Part of a small language model's weights: rotary positions, 157M tokens.
Each number is 128 + 32 x the weight over its row's rms, rounded and kept within 0 to 255. Layers, rows and columns count from 0. The size above them is the row's rms in percent of the matrix's.

# layer 8 MLP up, 256x96, rms 0.112, rows 106-127, columns 0-47
size [105 105  83 100 103  99 115 103 107 101  99 102 105  97  91 110 104 112  88  97 100  94]
[[153  90  55 157 181 144  89 114 153 130 112 201 104 134 126 119 101 106 171 109 221 166  87 144  84  95 129 172  75 110  94 161 105 157 100 110  76  97 101 102  86 151 113 113 160  59 165 116]
 [137 131 166 108 176 132 137 206 137  99 158  81 112 137 144 143 167 109 123 100 159  80 128 137  86 102 138 141 161 109 163 150 103 124  98 130  74  76 162 150 174 100 167 146  69 102 154  84]
 [128  32 177  95 154 107  74 144 120 100  85 110 145 116  83 135 130 108 145 109 206 128 154 128  88 103 111 114 147 157 158 136 148 150  98  85 101 102 142  79  94 111 101 127 132  94 108 136]
 [134 102 156 192 174 113 100  59 173 145 218  80 132 126 179 157 127 138 140 111 111 113 128 109 124 142 127 119  83 107  98  72  89  93 101 152 129 137 146  84 151 116 114 154 144 104 100 125]
 [ 82  94 130  70 143 130 107 163 152 159 180  87 136  58 114  90  83 191 158 135 162 182 120 145 159 148 148 122 131 122 115 115 155 114 109  78 107  77 136 103 104 132 160 151 135 151 180 126]
 [115 102 168  81  87 156 119 124  96 148 130 160 138 142 135 113 100  97 173 108  79 153 136 100 139 104 159 118 120 111 109 162 116 158  93 189 121 165 175 111 150 150 137 119  59  95 125 121]
 [ 90 150 183 195  87 149 109 177  99 107 132 148 118 105 110 167 136 100  95 159 100 142 154 217  95 149 119 117 125  93 121 130 137 144 128 101 130 159 169 128 100 145 130 107 138  68 108 125]
 [ 99 109 155 126 150  63  98 138  99 170 142 102 208 187 169 105 124 108  95 120 161  83 140 187 135 112  80 152 153 113 171  96 170 158 178 184 141  97 145 152 109 144 119 149 136 150 117 114]
 [ 86 110 146 130 139  56 138 123  40 159 167 164 226 144 135 134 167 117 151 152  85 115 129  90 139 156 107 136 143 177  93 104 135  91 109 137  75 176 158 159 129 138 153  54 127  93  80 123]
 [ 65 149 110 121 131 156  73  63 166 159 149 119 117  92 153 104 115  96 145  72 136 181 114 147 153 152 167 156 173  54 131  74 137  88 119 122 144  85 123 167 152 183 101 134 124 110 131 123]
 [121 167  87 101 111 176 100 169  51  93  81 126 196 126 170 139 109 141 138 135  63 125 125 154 120 135 171 142  93 131 124 161 133 112 163 133 101  70  95  95 145 111 124  77 140 188 115 174]
 [129 170  73 130 171 150 116 132  92 119  84 125 109 184 170 146 123 156  97  89 133 153 121 111  74 129 106 123 101 160 119 102 115 149 161  96 127 129 152 127 100 123 190 148 134  98 113 146]
 [114 132 155 140 138 101 136 137  97 113  81 103 152 100 175 130  89 145  52 129 129 110 139 118 122 138 119  91 113 105 114 194 137  95 149 151 119 166  94 101 103 175 127  94 125 139 140  91]
 [112  92 133 167 106 167 122  75  90 140 207 156 152 119 162 110  77  84 138 150 118 114 117 130 145 160  56 142 104  90 110 112  97  98 115 170 101 100  99 154 197 142 110 128 121 118  94 154]
 [206 142  84 178 145  92 177 133 122  94  53 174  76  88 110 188 152 147  82 120 120 137  84 172 163 183 164 138 130 159 162 107 181 123  80 173  89 103  68 121  87 120 143 147 113  99 118  97]
 [ 62 103  65 159 104 170 137 118  91 166  80 116  37  95  90 116 164 149 109  85 158 131 144 138 168 126 133 133 165 111 139 130 111 168 161 130 150  61 118 171 140  97 130 109 128 113 119 135]
 [134  91 117  82 121 108 119 151 160 123 134 181 125  87 126 129 123 114 180 138 128 151  42  85 132 160  72 113 124 103 138  74  77 154  82 142 139 107 134 104 136 147 151 152 114 139 150 110]
 [129 131 136 105 172 148 178 106 190 140 103  65 104 100 101  94  66 125 156 125 116 115 125 161 171 130 123  84  86 106 135  87 117 104 113 170 140 126 159 146 184 145 103 146 107 125 176 105]
 [130  95 133 134 145 140 181 157 161 126  86 107 153 157  93 112 117 100 135  99 163 101 157 127  97 151 165 135 124  75 196 132 136 156 116 107 115 145 159 150 127 150 170 148 136 102 167 121]
 [116 116 140 164 127 119 179 113 136  95 145  68 119  98 161 139 165 121 207 133 112 146 145  97  63  92 145 119  79  85  72 121 126 144 122 114 122 138 117 135 147 105 164 157 106 117 114 117]
 [145 106 129 172 102  82 190 146 176 128 120 172 107 181 111  73 122  94 133 120 185 133 121 141 145 159  96  94 121 176 120 139 174 152 199 173 101  90  95 105 153 105 110 167  91 129 117 131]
 [153 131  92 100 140 160  93 143 154 115 126 108 145 102 156 206 103 156 183 179  79 117 103 106 160 154 130 154 172 150 183 140 112 147 209 164  88 128 176 126 179 115 165 146 132 175 148 158]]
# layer 8 MLP down (transposed), 256x96, rms 0.0997, rows 106-126, columns 0-47
size [102 103  84 100 101  95 114  97 106  98 103 108 106  92  91 106 100 105  92 103 104]
[[177 120 174  96 125 134 106  97 183 110 164 120 154 119 140 107 187 103 136 189 137 112  77 139 168  91 125 135 135 127 164 113 161  78 141  91 134 101 175 170 158 169  86  45  57 163 105 131]
 [ 68  94 123 130 159 115 128 122 134 183 133 173 153  89 130 131 188 104 155 113 147 138 204 127 166 149 176 142 138  80 127 163  97 142 120  82 104 141 128 172 153 118  65 124 125 125  64  44]
 [137  87 113 136 146 138 134 143 165 146 109 117 110 137 134 143 124 126 113 145 171  96 116 151 105 104 168 135 124  84  74  94 140  99 215 126 140 117 151  94  97 142 164  80 152  60  86 181]
 [152 134 141 138 131 152 207 152 140 120  84 147  73 109 175  71 139 124 133 100 146  55 132 131  92  98 163 133 123 103 140 106 111 182 130  81 196 107  99 120 221 123 117 154 142 182 105 132]
 [100 121  71 103  73 152  86  42 103 134 111 177  73  82 129 182 134  83 158 138 119 156  99 107 110 150  79 147 131 103 145 138 157 174 124  87 144 155 121 113 125 150  88 149  36 140 117 146]
 [195 184 106 179  98  98 108 154 135 106 159  76 139 150 165  88  65 147 147 130  84 168  96 129  90  93  83 138 132  91 127  91 158 119 106 100 113  84  81 117 121 117 120 134 171  94 151 114]
 [131 152 139 167 165 145 138 147 168 160 194 127 139 147 167 161 154 125 121 108 130 137 242 181 129 122  64 169 132 160 149  84 192 102 126 126 139 111 112 169 108 130 146 116 112  62 142 131]
 [132 148  85 131 138  54 148 152  93 109 125 183 116  92 116 116  99 142 116 133 171  94 167 113 104 186  60 111 115 195 108 102 149 145 105 104 174 137  92 100 141 116  64 132 110 162 168 132]
 [147 128 146  89 138 167 138 139 140 104 121 125  95 139 192  98 115 150 107  92 143 145 142 150 104  85  56 102 168 122 121 182 108 106 131 104 131 123  72  85 130 166  60 151 147 131 124 102]
 [108 164 127  82 101 181 133 181 181  82 168 168 142  96  93 137 136 114 101 144 182 156 123 159 128 120 198 147  79  87 132 130 180 122 142 169 128 151 119 128 127 133 125 150 129 121 120 135]
 [104 108 136  70  94 159  95 168 124 124  82 129  75 119 102 122 139  94  89  52 171 119 127 150 181 128 125  59 135 127 122 117 114  96 158 127 147 121  73 162 174 126  31 145 133 134  85 129]
 [131 134 140 126 132 102 130 115  67 157 132 222 139 119 147 138 191  88 109 114 116  62 133 158  94 130  87 135 115  99 122 105  96 164 203 167 174 138 137 155 160 101 145 124 125 122 109 112]
 [193 174 111 124 139 136 128  92 160 122 122  88 106  97 110 147  60  90 148 128 142 137 121 159 157 118 118  99  78 149 152 147  90 125  58 157  98 140 123 117 121 104 137 119 126  85 105  71]
 [115 103 168 163 104 190 142 159 110 121 195 129 100 110 128 142  75 139 111 115 140 167 130 129 150 106 130 160 167 138 123 100 135 165 177 139 160 102 130 138 148 144 109 120 131 138 104 143]
 [ 86 112 138 150 111  83 148 121  89 123 119  90  65 121 133 144 168 134 167 159 165  53 129 161 122 149  17 138 114 115 172 180  73 137 173 150 108 164 114 156 145 138 153 166 137 104 118  91]
 [185  51  68 130 153 150  74 111 145 167 140 112 134 167 144 106 199 124 152 157 145 113 130 103 153 155 169 105 115 131  73 179 102 132 128 149 144 141 128 177 153 137 163  97 111  98 102 112]
 [ 83 159 138 102  97 111 152  81  91 140 163 111 105 132  75  92 148 198 100 153  86  96 159 115 194 120  26 123 180 119 143 172 124 118 156 128  93 111 124 123 156 134 176 137  82 132 108 129]
 [117  49 117 115 127 152 136 139 135 180 107 120 113  56  74  98 126 149 141  80 133 116 100 164 142 101 149  84 130  98 122 147 152 103  80 102 152 166  79 107 104 157  82 132  74  84  74  83]
 [141  89 112 142 169 123 138 113 128 112 129 188 174 172 166 160 106 153 134  98  89 119 123 110 143  98 153 138 138 154 147 145 111 119 115  95 150 104  79 146 111 168 143  62 129 119 155  63]
 [173 129 124 131 126 164  92 122 129 138  99 107 128  61  98 129 144 109 166 160 187  73 120 132 172  92 138 146  82 163 131 131 106 163  91  80 133 109 159 125 116 132 165  96 127 108  92 143]
 [122 200 134 122 153 169  91 174 165 120 148  81 133 155  95 172  89  78 106 126  98  74  90  95 153 106 138 159 119 114 103   1 138 135 159  88 186  94  98 172 124  87 170 119 113 179 154 114]]
# layer 8 MLP gate, 256x96, rms 0.12, rows 107-127, columns 0-47
size [103  93  99 103  90 111  99 108 105 100  98  97 100  92 102 100 104  85 106 102  94]
[[129 179 109 140 131 160 136 173  88 185  84 110 101  95 167 121 145 111 133  88 136 118 124  77  89  94 133 100 120 148 163 140 172  89  61  90 134 142 156 118 182 135 100 118 121 130  82  75]
 [117  74 151 137 109 122 103 146 104 113 142 156 196 152 115 138 113 152 136  87 195 156 171  87  79 125 143 134 119 124 100 175  99  69 166 125 113 129 121  89 142  82  65  81 102  58 156 128]
 [115  95  83 124 190 136 145 141 139 152 128 156  87 109 102  98 116  59 114 140 136  72 105  94 134 128 103  78 145 148 117 115 205 141 119  98 127 116 163  79 178  89 192 140  81 121 111  80]
 [126  91 183 134 186 132  92 141 134 134 109  73 199 136 116 103 115 133 125 106 156  93 166 121 150 145 105 125 123 160 145 126 140 107  92  97 112  98 140 100 115 107 145 154  91  62 136 163]
 [121 198 121 166 175 162 165  86 190 106 122 153 170 189 130 131 107  81  98 140 151 143  99 161 129 158 135 129 125 141 120 121 201  71 135  90 138 145 149 103  98 126 119 199 151 110 141 161]
 [117 155 137 112 120 173  69 141 163 112 117  96 148 136  72 156  92 181  83 175 162 159 164 105 105 152 153 175  78  63 137  95  84 113 122 120 130 128 117 176 149  60  85 172 161 148 141 107]
 [168 137 136 164 140 165 114 127  90 102  73 103  68  68  85 120 136 149 125 129 111 171 114  93  98 173 126 156  89 151 115 166  51  94  89  90 109 146 154 121 160 113 135 107 154 151 140 170]
 [145 122 161 138 157 147  89 145 218  91 120 103 140 187 103  70  70 174 112 134 120 142  71 154 176 123 127 106  95 170 139  97 144 104 125 145 151 101 119  86 133  80 172 152 106 147 176 109]
 [143 148 188 167 159 136 131 129 164 133 113 108 156 179 145  88 136  42 188 136 145 170  96 155 112 178 113 119 160 145 154 132 139  98 136 117 144  79  97 124  82 110 126 169 103 129 138 124]
 [165  95 141  95 150  86 130 101 123 156 109 145 100 113 159 136  71 132 181 107 125 131 119 104 117  82 117  97 118 112 145 134  45  82  90 164 128 112 143 122 112 108 160 122 145 107 167  64]
 [137 174 123 154 139 101 128 110 130 113 107 133  95 133 110 143  59 141 172 186  95 138  87 152 135 162 132  96 120 146 147 159 116  28  54 120 113 130 133 134 146 118 124 103 128 130 122 101]
 [135 107 135 172 123  66 123 135  90 151 123  88 104 136  82 138 156 142 118 127  95 137 138  70 129 145 142 149 114 170 157 125 113  53  62 109 173 133  75 183 125 119 139 146 192  93 124 108]
 [107 152 146 192 177 124 115 112  63 184 148  97 139 138 130 111  90 119 111 125 109 151  88 120 141 183  46 132 100  98  99 116 102  77  94 123 102 204 162 142 159 151  99 102 112 111 147 106]
 [105 130 102  99 132 121  94 121 146 142 108  68 126 149 145 113 111 130  87 178 104 155 129 135  87 101 128 111 123  89  91 117 155  85  29 154  97 177  91  70 108 119 104 107 135 144 166  83]
 [151 102 104  93 118 162 172 135 135 102 159 198  97 117  63  97 161  94  71 127 155 185 118 143  91 108 138 196  75 145 106 141 102 125 114 152 141 108 140 105 127 131 124 122  96 153  90  96]
 [122 113 194 161  66 136 157 133  67 150 173 148 101 121 130  47  75 217  91 162 113 113 177  96 170 142 146 158 158 121 170 121 117 111 160 154 121 110 147 124 148  76 106 112  55 109 112 136]
 [134  89 130 143 154  86 166 106 152 106 178  81 102  44  84 179 108 138 119  82  95 105 143 157 129 136 180 101 139 148 102  79 129 138 103 102 134 157 124 182 173 103  86 127 112 122 164  62]
 [193 118 110 138 169  79 125 168  80  72 129  92 109 137 162 122 136 133 127 153  78  77 169  79  91 144 111  73 132 152 104 126  80  94  93  97 168 118 127 149 139 103 139 111 154 118 124 122]
 [141  96 123 117  95  86  95 110 125 139  96 126 179 113 148 120 125 177 154 107 106 148 122 137  47 150 121 106  66 103  26 157  48  72  85 134 140 150 149 121 212  97 141 134 126 175 140 103]
 [ 97 119 164 137  99 142 142 100 136  82 132 185 174 124 129 155 145 187  73  91  86 181 141 146 108 142 166 136 131  99  66 113  87 134  80 166 185  95 100 168 152 113 111 144 159 133 123 138]
 [150  82 122 127 102  99 168 142  97  68 154 156 178  93 104 110  87 144  96  99 136 171 155 107 170  84 130 152 175  68 122 182 121  94 108 125 123 154 169 126 134 186  64 157  78  95 106 102]]